Each number is 500 + 25 x the weight over its row's rms, rounded and kept within 0 to 999. Layers, rows and columns count from 0. Numbers have three digits each. The size before them is the row's rms in percent of the matrix's.

# down: layer 6 MLP down (transposed), 640x192, rms 0.0835, rows 560-583, columns 0-191
# gate: layer 6 MLP gate, 640x192, rms 0.0922, rows 561-584, columns 0-191
# up: layer 6 MLP up, 640x192, rms 0.0891, rows 561-584, columns 0-191
down560 101:451474475508553499463485499507551432505504541512520544491474475491514534479537453499532496470516484508517502515497509497457481508517479482519484502487546504461528512501480524487481508509489496526502474508514505531481492528537441469514543515538489540508519487505512512515530496448453494513533529527470493524524525482490522495520489523493450538480498530532490529481490483482479466536499501536458489537482511534517501455540519534518501494544520496439530472479497500478483520508531523499480437488513501519519515476516518540508489487449506514516481492520501497486524504453489507515
gate561 099:483512513528444470457496513483506518525460481543524498494498498490490509525478530526515515451499474459496468471491526535566508485495482541477521473509506564508459481500450505521459528548493492484492483467519474466496489498474486501498535488490512472529515492497502495542503547497476512506506477476497487500484486541486476518486516480498540474488509492547483528491469470497450513508521503510493482468519515480490516529480503505539526514500463526482509515504507473499547482491464464440480501514510540459500558490523499504457505498494522537499540476510496462527534505476473566466
up561 098:526445482499507540532504494523465571503462467503534517523480485509486501520507511461519483516476488533539448490489488528528512478508500500506531498547458468535473510499527454521499493464472512515564501486504485486484498522530507496478486539485510475480526530491554519534467508492486516525506497510482509507497490545547519523460512554506505461493540482469479491491480482518490521520530488470525471449502531534506520523482503488470508471500488521519531518475515478489459527545485504503544562471515519483466508462486526516517522502517503460476500476521492485488472541473503507518
down561 098:477483474511507463489499516529487503524527512508456494458495483503536488478499503530453496451502479534494510527508528529495522453522505430523505495515508524467514479497570490516489486527468492473461490459468476467529507531531486514536486517525494511533502481525469515490493505523481551473579535478486524495523469477511505541475510491472504523496491470486447510538507505535501515495480530469460510477523489506463525524499521488533450523480519519462503496510503505466501492512484491501540531514513480473498513473495538496508490504530522492490494537457482472465527469491541501438
gate562 107:513504481518481522488461475512471496522483519501510515469492542508455525472488515510516473544463524512536478484512539518553508465505479485533474499515507509517499535482469487513444516495512529459530552459512483474524521507511512495521543480510554526483491466451505486508502506468494464514520526479481488499504511480502443511514486496531513532507576483512499511499515498526486546519515485505464503539520524488513491471455478468479463505524513487500523530521508521496522509489474496495498446496506453481455515530547465543518482498518508508509533499517472479462500498509563553473
up562 108:498498514542493508462494499479514479483495517499508497475486494463489494496478508519435526500489521465509482504494489468523496499484527487522490510506462523465488500487479485485483486470571523495480499549507508491456505478544486525472535542477507479463493521532510518469513532507518544486556487507449490509449497508513469523546551489557459485507551505500520503545502505507499507478502502521502496512535510464512512483517479420499522524484516542536489521506534482466563507499495532518548523512488509472489513521473497457487511478519453497527485455460524477499497513519505474487
down562 108:544472542538482477480527473514491507519459459458502482462485495492491480491477506453495511461536536499463544504508559515488515473510490481484487470499442482510513522533532488493525508505525505544473467526503535492535501517510525513510489532512508493512494518481547545513497504491521526478524528509542492453448485483541487473567521483477491539513549488523483557517486508504513511480526504484493480495474531523459508487526482502506521528474523501503527494496461507505498477490513534492528502461479467472533508527482493467493496482484474456475541515465533479516494452508467516470
gate563 098:513494509524477488490529503474508520511521510483493500495504500528489429513506488480493485527510518525455506486471506486490497509479564488513486499489525468494515484537515499480509499493514540531514493530540496494507502503528518522502536507501466472468498487503500515533510530497520486488530490496531531498502496496509532502557541500521553491511540465503525526483451508517556531487456535515447492490559481531509502534515478525485555515508487512559504498540519507509569523485496532513546553504542480511462514466517530472484502483487455513504425470522513507517460474514494495511
up563 097:548536542530479465452537506452500504517516442515502512483489535480530512480506516509487518465521476509493502484491490526484481547468492481498488485503450476500490529494481502520484459541496445523448500513516505480488512517518479505490524554448530477495504522503523495514551494522484485513488486533537536483532531513475523487521486537494535487489512456486476468509520537502472454501476467452499496482520546548493496499482519485495507532470465490525484476492490511497513503503505530455521512493525492516492475477468526453545510476537510467496471483526515545476502548521500539518
down563 098:487512493456510498519493467521503521510490507461498544488496502522482501487484503470536471498486441453511513464522495490519511458450491512536482473499484524500555532505504450463492515501482486487513480473473486516505560506449539509537512525483485499468494511502486519546515499540528510482525525495508448513483490511515510471468515524511494430461489510457540504513478471503490520486474453489516487502493503513479515507490525538495442491529495511501547456483489476492492501534493498442488480462522527503499487530502568549465477515509499506487556519487496532468494472478497504499
gate564 099:490517523463486538482517547470498459516514463494492491506454454506509508503498511512512502481513541502502509546471518523504501516488518497499508486503552536483507493495518522484476522448469504451523445507496503558485446466511484510496503485511518504556511494536504520545495477505467505495502519484499545533494482519502483499469500563515461501481507512475522457494486550504521476526534476542491498472536484561512506504539503446458497492495474490513516516466487480518483478504454539479502548511474469527482528464520499500483541514517476471539482513498546505531520492531497509531
up564 097:517518443482493492501474490475522517520518521459507483490533498509455468503505522518507482533528490503465514519482496503485487489490514459501523500502489487498522517498499512478459514497498525477485467497495504565565497537481466479535485526511493512489511523520490504502508474505473490482441529438498502474525510505498493487502486488471499547516462515561513574527486501525485524488523470479479496502510541461463525485506509545489518501528518556494504495504525542470477453450533501502483512498485486509488492495459452476518458546566502508496494524502455493457496511485534536529
down564 097:502502503483504511487480551497513484501536448492513505481492518516498508508485515551531513507502477507499492519509509489495500528526463525507476493528544474481494485499528493491555497493505459438479497485479480531504471431488492515481478473418494495506536511487483473479483513520515519498523485517486514524489524480476500523453501507484507478485493550461508445470555545469478494527458535546502504489516522557474496515499520467498504497485488527531485517482463510526448482469465514459514525493523490539476514504539536500449535491530506521533461489478527497519536518521478483507
gate565 099:499528487488523501507500487484488497445526472487507542499464524494497457514480488539490494475479510502486466556474534512528492480519522522478487532494577495481510471484492534526498523480525512470504504485500506528534512522495502520529520487496503451516537499513511489501489458452526451511496541560506463485475522520496477501507526537516504521479513488495490489514520450495499497453532540521475487496510498507490510492488522523549492494431566465498531542511503498466499528509489548528511528491452496505471481513574516510463509496501481515494504466474464520537525487491505525524
up565 104:492490513526490500518476480457506488515468514473507472498508515513457485502509528499456464488443496518478511468527547485517484510490507499476524483482476514515481519510502512536477503454468502477519518562505514515504486510508483518499547529483538512456514502497448501458486475497482462475526462496497520543488520488488522516525477515517540486459439482447547484528504489543561498526508450456523477482508491490455512491469497512503483513526511478490507519481479559527516502527481523492505534534498495442479497494545506460494494487509497483491515482530470543527553491480533481492
down565 103:473534471530468528491506514504510493476483498491508478417510464503481522476558510422505483501508497508516520505507494537486517525477501519502504508479464522491482507486509498521492499524478484475445487495463530457479488457470491509498468489543499484505469446544537505511475482501442484501441508494476498511496440490532521526490540450524541479515494508526467497522506482480480511555461498509473523473533479474509472465489497501512488532508507493502496509531540564512468477523481495477477482510477508468513495516496485476536513533498525497522459538513473521486482488504494505531
gate566 097:510495492500467503526496527525497540535537538512495523505469525518483547451487481472526508518516600498475483497519499502478489479487499442471510508483495475528518468531481530467503506470496517466495510492520518477486471483543555514511514478505513555488533500484521518479493546485547489544547485543513515517469501510484505556489514481497483497509478478490538521535509490485525537472528475517421519496473500514465515501541527463555501516495501498515523512520502497498512490456475462502515487497474517467483453481505491536507490485504538496525516515486500500509534502496501529516
up566 099:487484493486444455500518500522462495498518495489533493438477472493496498532514510490486507506548484481535464473492510493508511471464535502536449477491549482510499494454552521488552436528518476503460505509517524517546534504508540490468525476500477540496470535541517523482462460488501528449501502464508496496483484465468519505470524463494461497511467534484531489488510468507545482524512473488540535503470511498497461516516463526498494522522478509513504471509467520471503514503506443508465462498473504523489530518509475512493510476462504495520517483502480535489506474532491472516
down566 102:491519495450478495562459520486502482499534482549492498479497477459500462507448482529486517473532484473495518514526502472516491488450483474495527475450479519499503496511447504487556531571497478530504512513501485493530502493490518512443483512515520492488462459468519523499502464426511498508528499539516522500485539507533537508519475480470473513491473488506454505515513530524490500482486495460518472516527504482528458509486466504519512557504492483497497535546517499493530477509518517486507483508461490511547476538469503483488476477496466465528480469492491515485515503517477501549
gate567 093:510447471480537473536500522494479509503448523509554485474464525557436442490526494454471510489535488516563508513495539507512498524513511488499480496522510513485489516501482533521480468470537513489451506512450484483540532515475499485521502504512514505505522508484501502484452545500485509519485468458505483491485528535461563532519527553495518510543510513464509550483535472518485507512513505519522508502486498520472494487526476519494532471479502489470517449517499492525503482513513464469511521474493488474477519493485529487472473531485523497504524442488521471511518510506518525472
up567 098:508546515512514497511485499474484511477521487498526515484525473535518512467462511491543474508519524481448507521475497516484514478512559535542519503509490533476499504509505458462546491548533463494525456511540525500481495469524466487524479460450506541473485538492528486498532497521498523498468513564495531498462481535512531477530522493508526507448485477531439480508496467511504536429533513513516511497502531524471480557510512493476495535490470505531459462508519509497502488485525493507537518495501484510520491558531491495476490505515491493496481500479492514508523527502487490550
down567 096:493523491498552520469490460519444473453484489543461528500514521495483509475489480532506555477484522497517513484489530509520505477455508517488477523513449478479551525487533475526505475533509510490541566505483471498531486529505528555553501500502546479478522527514529509503529494462544550475463518470475511489547516495523511514511500546488515516507498517509484505499461545497479480508520475473530514509471522486465509539531501480501483478469492468500470502513539513536536486472472486533485512515498509530513544535510514523519509508453533515519490502481537493479480517504497526480
gate568 101:524480461490523501525490501491490479497461534512507506515527486519535506473495535487531520499518491518469489508486551509502505513509511499506494491486529488467547461505482584497495479495451488480551496518481483498510526489460506508484521479540534476497545501472474495516529470450486506496530462468518456487475563513500534509496510527526502480473474491529483510509532538494490515472534476507455443485509502483506445521461458519512465470488487477512534525502515532486490523448459509526484498449502505507510552492480496563481504510519528495525526476518490536497499517501477505462
up568 101:509536523523505509526501515468519546471485505516507513516479539546488494524486476543509469464515510506469499499489513473504463508504470441502504492476493500541469465515513446511539530468508507513459512457507527472545515521547484493519549526467480506502465460501513503506461528497530483481492514539496519560513519496536514506537518487482525480525513557477508450492463465476469485496493484524535547510507479491510532498496512470477485511536501487522440500505497473531518497528493539517521526528515525475525462516462506494509530510467470545528483492517540502494483519520514466478
down568 101:495493497453510482551499524521472524527550495462522491553431485484481517493481500550492475483533481504514467513478568483464523466490496488487515503502518490519484456526491523494504513468507561507480506481476542536496493490503509517492513455459485525497533477467496482507494514450483509523478462511495519520512483456490467540496477534491507499461526516505450473519468478495477483475506471478530502584535491474510479493515493485509506501491497512507513485479530500500480514447472517489486510488514537447493518509481462471494491458482484509508505450499460475543511519515498493523
gate569 093:504525488565492491475536517514514495525496465498483476464515547487513472521514449485484521493505520473498481521551564479492487476449495506518522497490468457495505543469522462525520467501488504497486500502483535490482495483507516492454450521469553494493461538527457511506500467490516473529553525517490498493486553477496440445483511499508533462490500545502500522490488518514528504505557485528495503530469476527508442497494495546512488480528464501475524518520512439488525509495494481458527502499519501468471493485519514477517494457502497500491519498499471472505504514518529517488
up569 102:503484515492500459565475579503501493496455527572499528518552518467533480518475506493523547502533466503524478497518512467479519494467506506530554458524491479538486530471480542490464471507502549491504524483504505504507491490504526511528489491532534503508485509519467491507489480510489524533509496505470474564495541532516531475537515508493551487492454526516510495512494515532501539495488505512469476518511513497506499506515488465509502528504512489465492482509474439469479491503502495501487460480497536481486538500491502503497536451507498519464538533527495529477482465473546473506
down569 097:549507512498484478463507475540510486492531468496492490517506490500512485476520485468532481472480532455450531503455529490497514474506538510534517498497484480471499469489537523468493507539553523486482499526480525445493478515477511526480468527481561558517490511486537484536496458579491516495493473524513506441503494489505463502490495487484471493510549514516535505548486476518464470491517510491514500510528515502506472535530497527495490467530497537466517466511492516453480519510554499517499517491489492514505529509512496537486513490471494462511500500478512527524539555519514503450
gate570 099:485547460494470485519536503517550493478447524493487514506502481464449524491536554438494507478480543494523502553516481487499527511520540501541490509477491510504514494496539537469492542461486520508511516509505524507511493462536499516513479486541496457488485453484521508496518485477548550519498487482515457520510536566535484485498515521518499454501485500493496507468473486513486501518502459508449466473533486493500520505493469467505470506525509471468506478513504517502482474470475485499577522536491490493491458501519515545486486507495530495487521510523490495512498461551490473486
up570 097:475506508498503528473462500459477539488524531466503550484486452508510445501495511487498501504503554449468502502493529525504488491496481506488524510448498490486464544509464522427484473469552484501473479500501486511491452496491502498518501517487485522505478481477494466534522499542538517543496546505488512530459529512480457493515454479466466567517489492513496442478503525547505489540488491503507453460445519514510525527471509502522519544525507524499482496504500488500490524485483523533538475511471471477497485524495517517468518505507519509510473478472470488485495531496496499467
down570 098:469505473498510483484527545491429488523480467476486523492519516468533538465477538521539471497512496471519520456480515527481489496515477518497530523520473472523492504521469471554542479508531456516532489515498489467466495517499470482482500542543475557514478495533447490499509513512468485518477516507498529506481478503509496505504462500534488502502493464509486520526494451492483476528490509513517513502477484499476515441494501489485513505437454547522545539489537503503526509486481476488472474499478557479495495488472509497491541489481456538488492485497504501498552485467486554476
gate571 093:537523529427474485528515519502519507546529513542514418491485510473545490469485451517500525502513521510494495518474528497494476479506491499491500525515543538500507513503468536511481497448507518534495522522467496503570527557521522490512530470492483519479498505518485479481514539488507486467517499503490471505500539449488516545485486551501523500488514514508488482494544536483495502470463506441521555521486515500472480456486471550468466477480508524486496503480471502533498498477479523481491456510490542509502515491500520467538498506472457497491490489509498511538474528518507509513
up571 098:468474474535494466486501469493505507471511471496510540484498478495469511504484532446524464490481499485479496488468487491502489500472508484515463477485461474499492473510536477484544483554527513493522486511535473512468494521488492471525484473488492474540530496493526472490482496535496532522486485506543514482518508529525482483485510444524466468511490492547496571470473440529514525485522481529503492467506500511520471547524493449511537525567500515529509444530493513500510554500519485505519533565516482485503484475532491513495484526517511472522501487468496526474529505490531525544
down571 094:503512455515498546521494512480504487492487506495534508487466515493532528523463490454531489528513490516491523525511553473488462474518497523527470522476489536482474462508494489498505485500475530524494527459466517547507495470521516476496546469526506491533492441521474466510476473383507523497518512509511468504495504503483476492476480476519536529488509491504483513476555472492517476473531488477504524514529464460510499533502505422483496485493496443521517476481512517528500510484451525491472501517485483481485523501542508476535490463486479473475490514532527503521502499484518527509
gate572 101:503516523490528467514492524487529492482522477492530455535542514495471472500520493464519507491509480487501527504479480511499492525468521479461450535460496509525515520508524516533519526474478441500478504511478472523495533476520502545519556494489477443468532498483511503542530532494504478474477540526489494528484533484478509501470538503494517499503520521510482502490577486487504536481542517463440480506556505508490520497522480473499487511487517471536500447512519519484541511493472529510551526505482501536470470513529511514558476540468479503521515449521475501513501485487520521500
up572 108:495497504524488534494492518517480525525506497539469492486464500499493541486474513515571570466475512507446457524497477489496517492498507489541471489542515550530512509524527491474510521557531518491516483504468449482512530479490484480505505463487504523509504473514491509442496455503485487453516464514516472526491464498501514488509470516489500494496512529515445497500498517548510496492493508510484478497560510506482528461480517528503478498475457491464520541442460475518480551494517513455507526505537525533495508461469508551500510480478466496487484528528481483469491514511523476495
down572 110:445493490494477512510485524455488474516506465486511509510491524499447477498461499475514495467502472523492471516504551461554470492530526550478446445523470487501499464549532492476517552510501492478508506499477497467511498497531522474449493469500492532486531523472502457469489502514502531495503540480513476489520501499490517473526543441522516505501536494507483471513518463497487492507463491480506545508490503532486486472514482467480523492456528465523494491508503505505490517556543531451521515511507461522473504512510475495516493527531449469498524510534514524480445506523523494473
gate573 101:513524482512512481533490518481502532487493488519564469521544470470530499497497477534546479490503477491494500489515547535492505517487496511524484510534460504516486519484519525527480518489493471458472549497527503495515518502505502496471536497508488537521489466519503498501493473487505490497547527454512506550492548501464583511533475474517480538495505533446493505508497536550492519460476478487444546495519521498511483502469503518496457451502490458473523497495482492490499468496503514439487510486528484529509536495513530504517477465479505464522507459520443531517489493525537471493
up573 104:466498482483482504510500494561494508526503509495514549508472462499534493496503553518487513488518496532527551484524527516434517493514530536477501501535480490508537478519529494479512483533498485502482497484483503486472501504528476535487461473492500477527505464479514521426514515493544492475466506529520511494550490477497528545483456531479497507526534503477528504533515492495488522516510521536535473481483480499507488485487497487466502506562494473447496436502486427478482439523499530495453466487510473492483476451504503495526490513479488510502471465489514505477543494527521501505
down573 105:444544513485507490509480502493489463498510536492521453561500485551515531498469521507512544464543537516528538506540499517530441546521504510507486492506528502553488455495511506538529493485466532505503478474488502477493479496559473488487530490547482536529498508495510473461500464453480496503483476522463509503508491511493477523501452518516518517507496477481540494510512535461471511510518516493491509528522445516551497498453482500508496516547474526534504510465525484448494467507463521529502490476509485492511464509493515493502536523489456504490543489479495528500509482532527507495
gate574 099:527514473441483496534481485497496462515480508558507513482472474500489505501493515528507459457469514478474449502494507443524508481482496500422478516526534498466488522498518511495521514497489517515528502512476511502466488519487478491532522500534482517556534508467494459486477522496513472488469502503477481465498527491519476477520532499513475483529501554432481451506462475518490512540508488496477489496524506461515447495510520546524452506441530474524506539473457525511501468502485465494509496486496488487512489476474467513490498516531542552528502476529518513502501535512505517480
up574 099:516524522502489530479490504492458516441518489494486509503524476531449448494498536531554493502469553476491506504506459510534549470519519495501474459516518522515494505559543478484448526474519511450469510502528504466504517506516513527530462509495504487512530514467514530512473481521487501493502476486485520561494503486526546491500473472504537499480517540508469497512463484535492521508525472519484447496512490545535503530500510515458480494455472489476456493485532522510483521521519448480525495523479494449502499495452508488456491513465494518523507489485483478488515491484474492542
down574 099:458516475447516516488506474530468496435529499458548487437530502494512456534493497494506478507535512476475492532490499504555479499522487493495523500497526485531460547504501505517519538483540455538477453455473501493482545505527497500490512493496511493465474470509479469481513468539506489489465508511516499477574491524526531480492542500513477462488470536498498501459506487493470517520490503457488482472465451477486513504455513480486503508457485514511526524515527479492503501477507481476531526502514494521514448498465513488477457484494528541509492486520531462480474521510497498483
gate575 099:477475503492522500449514508489483529507526530530570481462530529473460516520448518469485504467445511463470483524498463487522503509483476486476448529527531456483537454489489522544465480495486489516457487490472527467525478499492496504513530478540508525493489480497504491510537521471494503487499521507515473463518518488509506535506530518498486515539501512549515500493483483516518543541504488514492500494498494450493495530509468480487476546535533491504514525530493531472490509448489480504480487492507487485421542509500514519475488506525501499541533449477504516524534489481501516545
up575 102:483500449492539543509494479495525494483515493497484520485488477547518496510554521515486523469508505533515497542552522529505480513467517499501515492491512484500509480495502482549479511521495502507503487480482501494501473546548496466502527516477534519506493519492490447484499488483501511519489498515482498493498495454525433507525530512550480531510505491476499559544521514458539499473502492535502458522531484490433516438470536543542510501503544512507494476471486503554521465489524509508494508471467509474529532541525518497508472487535543529506557483502508496469454483528513489504
down575 099:519474485496518479509496491552508489520501471520536489500539524472498539539449490487475506490455562512516551509512516511457494503486509490469481496551489503526509500502507497519540561520527482515516511504510458475510495498499512479490508511492518501472485468587484516528475515524520495479534540530530538456481484483465473543491499516515481531503493512484465489496484501504491525463499541484497494510552528516484543493496484475486491463501487489494443556476474492487478481482497484522477414507473520470483526479523501458509510511509515506564502482481503493488539489513488499497
gate576 098:555488463515486501460538477499434519489499494470490504476503514506482459500490520517512537483487542516457521491491516498477533496489507455496506527470467491491487502517524521503489549533498487410502500467505527522449529509499471512488529489512473500512480493450498514536465507502509479471515519454547520513420472516501481512523495519509517479487492545500470517511524518514476492492537500553534500534483508511492521515497541484494483493462511512479499529488482524479477487454471485546519481482550493489463512494514466487449476541495524457525502486539496478489511491507490521491
up576 094:513484482478474458526483505486447476517523493489554471487500524455497506484507528526446496484557476483499508530493465502500528555497479481515487464504453549510475516505500504503500503492479521521501453493463496497473500491501467507476482497513510464497455568489547510519503558510510544458484469461483529484473504485520529499473487536517451514525530511491498510517536451501477569483492477497525518480526497470512495470508476521523495495421482484504468516499494519505472480469440494507485516516503446477477534481476493486497493512513510489487486466518490513491495519502529495489
down576 096:470463527493491507447509494536497486522487471516497483478510486517504493482486516483519532487487483533451482493527512513488529541500467467511475516502434516485528517486550518478440522478519506462477538548517462539505491504535504484482564440514457490488515515480495493516497526510497499510513503495488530468498511552533477519493511509500456505506510539547457555501477516526420511492516514526512519533492512540493523531522510483501496514512480455505523526495546514526481510525482475501519519469508511517504515551438515513499475521531498506501471524514480469525497528495485492519
gate577 093:520482475492512495472535478499502553528494545465550482518485534505459519529508465517512494531490522499511481508505492477515539514510498470465503484461509514479502504470512533511475541519510487507484488489505472495511467506478524511475493501509474440499486473445507516542546499482517524495492520528508512527531479500541529473518470543524491475553533466528527470450476441508513523476490472500514475504491488515457497506536551534483491497528464508458498486470526476427478521521525475545499485498501514505514508529508492486486433500543502527491514456498481474526529502514474507489
up577 100:522501500508490494526544492503518477480499480430504457506530479488515481468481500498556503484512489517495467513483493538526464483518472530515501492511528449495513544520530515490483466488511543503484485511482489501475489476439541528518513531503521521468493521531497505512470509491496495532522548537437500451468517503524473507482482482456504530441456540521478508458525532532520476490509522494548508517495519497491517463521521517514565494504516493470513477468503518522471495499534547516507504555478518513470509499535477527475519529511496485517467488491508524519508494562520492507
down577 100:496516476501514467501499478517525501498475523482472499499467526480491515507486487514476501539551504479574507474496506511485478418543467452521481482544506494427504497493537473484469466516497514516496505506464508475509484515513530506472509512532538523491520507498463500483523478440512472478531454496493477524510495509538549500518487480523515490465502492483527529530502517497474512472479506524491448473522504487475488514537509520513588491491516479500493521539582495489495488532548486500477503496477495458475471523470530489514499501489488520503524485486523523462504493521487498505
gate578 095:515499498520490497479542472502472508470453534469555461509495484536514551531503544515491494516515462508478503512508537497555508520524525503504507490528532498465474538513495515532523476482509510534518525526532505461520474517544493469509479498535456515499529523500477488505477469508526503496472488497501471567456549496525463488461520491552508506510506524456487479483501496492486581502503481469508474472462463523525520528471474486484512491554456513511501488532496489504500524528504511503528501542490502472476503502504507505493467534528518481531521477516506502481482572498527520505
up578 099:496530502523521504496462519479499483505510485533511525467468487512480432521508494513539553510498517538474486472532497497466540462513470521530483543528475534483522499565485494505437508494483456496533509522473525473511489491534486496534509512477434528503518542481472519483513546488488509465463496485453489493516462466497501474488498515501516508498534494545459509511508523508489541498470490511499520488517511480468545507551502528498518512445476530494481490453467470510511498525499484483500503459519510518526471474489506544517521512482500505487502503489461533491489475548458504466
down578 102:474495463485498493553512498464507532469529499513531491531477500499473490520484512465542486476471518477507494541493470480465545482494482472493483501465495508521508517501507442520462525543505497514495501488483461514513521484500504537518502498560475466537512500466524477531494488423508519482472480544467502529502449481499464481512474534485498533494515518494452479518529552510491537485522515526518525474476469512451489530497519485488479494502518486489450536430482501472517501505467479534480517473457495535504503525535509479502506519506504507511496491510492422487518490496483508536
gate579 097:577501475528496509503464495517476537522540569470530525458512550507477504528468524511506491484500507487515544534488513500502502536510529545520500571518485482505535503515527524531485522517550515503495486536481512507483465517487505454534470518518503469551484496490536467522466509484513497456497489508556476484512522528467484479462532509511491512478522504499467472520524549491483514519524505474463463502530535525515513492495481524486542495468437483496496504506509510498516503493521482532490436500499501483532525474516510505501496516506468467527520462516484490498509497512456497516
up579 101:530525514524486507489506482543515522519529480530462499517499485481536522534498500523484554503518507514504483495562480553474518524525527519526548491535473478511547516483446474526497553512490513539531558551512496479463526475479508515473461480513493459480489490485526519471523520500478482487557491515521514471477503545443506499514492514483494485484475509494484519533534529470500500532493515506505469542444498535503436508468500468477492516477483485480520466504515495471502510509457475502509498489476485502452492463530482530474518461498536458521496513512480511495496501495468491496
down579 103:492496491517486492496479529483535496496463471564474542484487511481509504522516467499489513503525510527487503529462497473488501506490482492493527509498528513496488498526524499518530461518482484518466494456544486536467509524552517486503497447530455506493527491455464507464472466545515509538516478519509522486510551508550531503518483494483477526502538490524542499491523510548514472476511513515538518481494524487515540531491482465516464525530511450526462513503514481475494486521525483457465512506484460500493472521485488456450532441524527471475480490526465509536483474491551512509
gate580 104:502519487502469491478492476505498541549499479473516494485459514516500448507454524468530489491532535470490489584504504490501443499509492467532541492477536508476466490492488496524513496504457488487491507480489496499507520529488513510525525502486491521481513455529505479494534468480527475516477478490495482470523495452514479532501547540477532522495466489501505540475513491553497473550481485558540514470488482530479462481519470500533448474509478494510531527530461464514530511505481493491526504498476475474417492521514511495513473511514528513521531526539497523476495466506517505503
up580 109:498480473555526461499549494440493464489525510510505479529503494494498523492538450465524501524481508508504501496473477516510514515518504483495524506505492454489516524489477470472495521471524481517516519550525477470529483519522502499501496448499516509510503527472474484468536499517477549490497503473529494534494520499538527480487501495520475454466477506510459509537549488517482488497496532502482542486505492466504515515522444505465531517533470520480461494522530538473506492492503549512508562535480503524498489462501512474524486488462481476470499493492447477455474565470529538467
down580 105:529539465481523527511544511475463460501502501498469504523502493510497502514517524491538547512504504473521510493528497472515461494524484493507442492494494484489549509460477523509477514509503557542550503507527524518515526511527508493527502492525491477475512453494475449470469545453508494527479511473501497479512518500543498480497468512518540498528546538496498543470496533513487457477464503481517478500486509536496490496493471456533509514527476489481483514501521535525444549511451453548502524483475534473459513482550505487530487487484507494499453497493521512519512495509458480473
gate581 088:522524513490510481512511497529470515491490502490517466456486514492495485556503470447499495498520474539507478510510478546532482470490563494491516510467514509510494516490473525502496515481466482502450489498514513476517495528499493452473495506492484520468497462489543517484463512488479488474520506476523492509452517471504509470527526534533481485542489459425533542464538508496526476531494473516496514501495520486532474495481529512472487517447515499556462523523505471505493507518506511438507497516483496476477481517484485554512468496548483528463430478501527542460483506513501530505
up581 097:473528485508509525470515498540513495475505474476487466554487495483488494485547498510510468516497502479569494485567499520508501496513517494500497509497502514490500481476482463499494526492523502495537516508500501470516462483465448477486510493490517460487529503507512464509530509468481525524458496519498485464509489571544509490512512545494521470456509484504478513440485505513518473510526465482502552466538473513530456463502536542511533497526530502529474467518501517479506494504497502460492513467455563453497500454519543477494518494510481485487488490520486485433497499478462466493
down581 097:478487507520510470481555510497525485492541542503532494470511503505465477488556479478521499506525499558529506490537489511478508490510525482461507476495523513511489509512461526457522488501497508494466457546519510473539463518524488452485492551511484544486534499493513488514500504494512493501516541488559419491475542465520520496536515529517514485500497492496499526553520488533508487514489494522523504508483474502507493512488533504534490522506447498498483511455458487476466489476572516510471493488521518450464480484492499498467475458481491497489480461523500507491488515438511526537
gate582 105:495430494517522437449495514490486511502462500493493514490533484523569519445522456487514520501484502480505482514515473487481459477508467534516473528526515476509479533536504556488502519483516466501489488486522470508525481472474537469505444508492508523437511493496472505490488515483477505470504551504515500541478499486500470509522499476509462460484488475521467476462469500494500536469467498448511522506509509516506505511475527502468514561493503503532533514457466492535501544525474496514497506522481541508475504526516451503526474474521489503551489544502514501493490493474528502479
up582 103:543485504531548488496522479471487530472502492459506511539490476540539509493529476528472508487514511509504495521523516522507465520538493550506476553553462474489461503531510485487498544525513482495513508501524497502511513508435491465539434541509496506473553519467484527512489517505484497527519525503503519461458500440513492484497464491500492510475507491500495515492484493467503529499519493467535496525507528526492501478477536476507501531517506532494518511514482543481484535460478490534481491515507527482512541484500425466499481537524501485550518483490510491489462462449527524474
down582 091:523516513463480516538488497504528473511541527495498506483511480500435487518474558483515496499517475501512494511483497514514540492479539466495523469469489516512517481480531476514561475493498523496500538510473514533488514451536496537488532492485519482513485478503522484499509480642523506521510451495488532512503489550501493481498502544484552533534500482497504509513546511533484508514510513507483460485526502493502518511517489525492530482504495516483481493498533483475522466540572517491524485470525458506529517512480523511488514476490507496478521473529525498505520493512466507529
gate583 097:518501487488522473518514478538436493503455479502494450496497503487508497493493478464516532526485553492538472471483494489524492505490487498478507443486464490505514449470495475550486454507498488510473521516535492455495509520499530490460505517480515486508514498432545493469522531489510490484571476484523481503468490520513479479466478519568468474514529491472497487454511468471507502527542524512497484468478495509509507528489504451484500509519484505517511522554527500519510510490451564504509498498468502506514481503512514501517437492462532447494491519472496497495532496510464494520
up583 096:487510511511533523503491517544493446495551498498480481460481463516515491518521492478444482498464484501499490468511488518504482519499517462478550460528532491495519524507502521532499481495509497481511517519505478524448468496539543517489513484512528497436479457525513502528461538521503478488521511498454484511509493513501510485523482532497549510490457444489501508493548482485553535527475514526503507489486495496514481534503508516444553446479473492500496506516501541525491495511482495512455522525488486526503540522522534501521480521478448577526506473521521510474498458495508489525
down583 097:504502521476484534478508495468475482457456566519457538485510495513507521513513471519500475546482455482516513476494501473498543508498492508554504482522527511518501533515513447435517486491480492491510492483484535478551512506498506523480468527514514525483507498452507492522505450537515481513554523496570534503514535524492517497510487489502533499527504477490473500486495467474470527481489542483548520523500503464482535495514487508521512489467524516519488528445497521515472492498510510509540477481503548536496498499504495551527543508498457482490530495506526518476484519507431475477
gate584 095:521478505504491518470490528475455498471540508521536488457481522483484497502504457465515535542472467524521469487468505492494528514519528492484460506470525523528471483500506485538489475459486452526503489524519491554548496558473520483481491488444524496478510446518504483475470538468480491501502493446500488497503479512477485546515467509522523459537491488490492496518483483485531499529501532547495517494529472504497468499472512472503511489536516502479498508451499516521561436484484498521528474507495466480495555499493465495481511494498495525542520453519519514492473508470543520481
up584 097:503492527474541466495486492447496445519496528501478466472527544484526513493472501495519505559438511455571493453479504519460524479500490494478485470488498518504518490489515522514516521516520477518500482470510535531451472482531536481513502510486452504461531487483481478504525500492514468511538528497507544522520490495530514502491540519502496507486456473479458473528514478512464469497496495536483501506519512522472466513479542509492482471473551474476496492513527489456466502477552539520482481491515569495558472520521532492483521483480490509493509478493496475480492479517491495508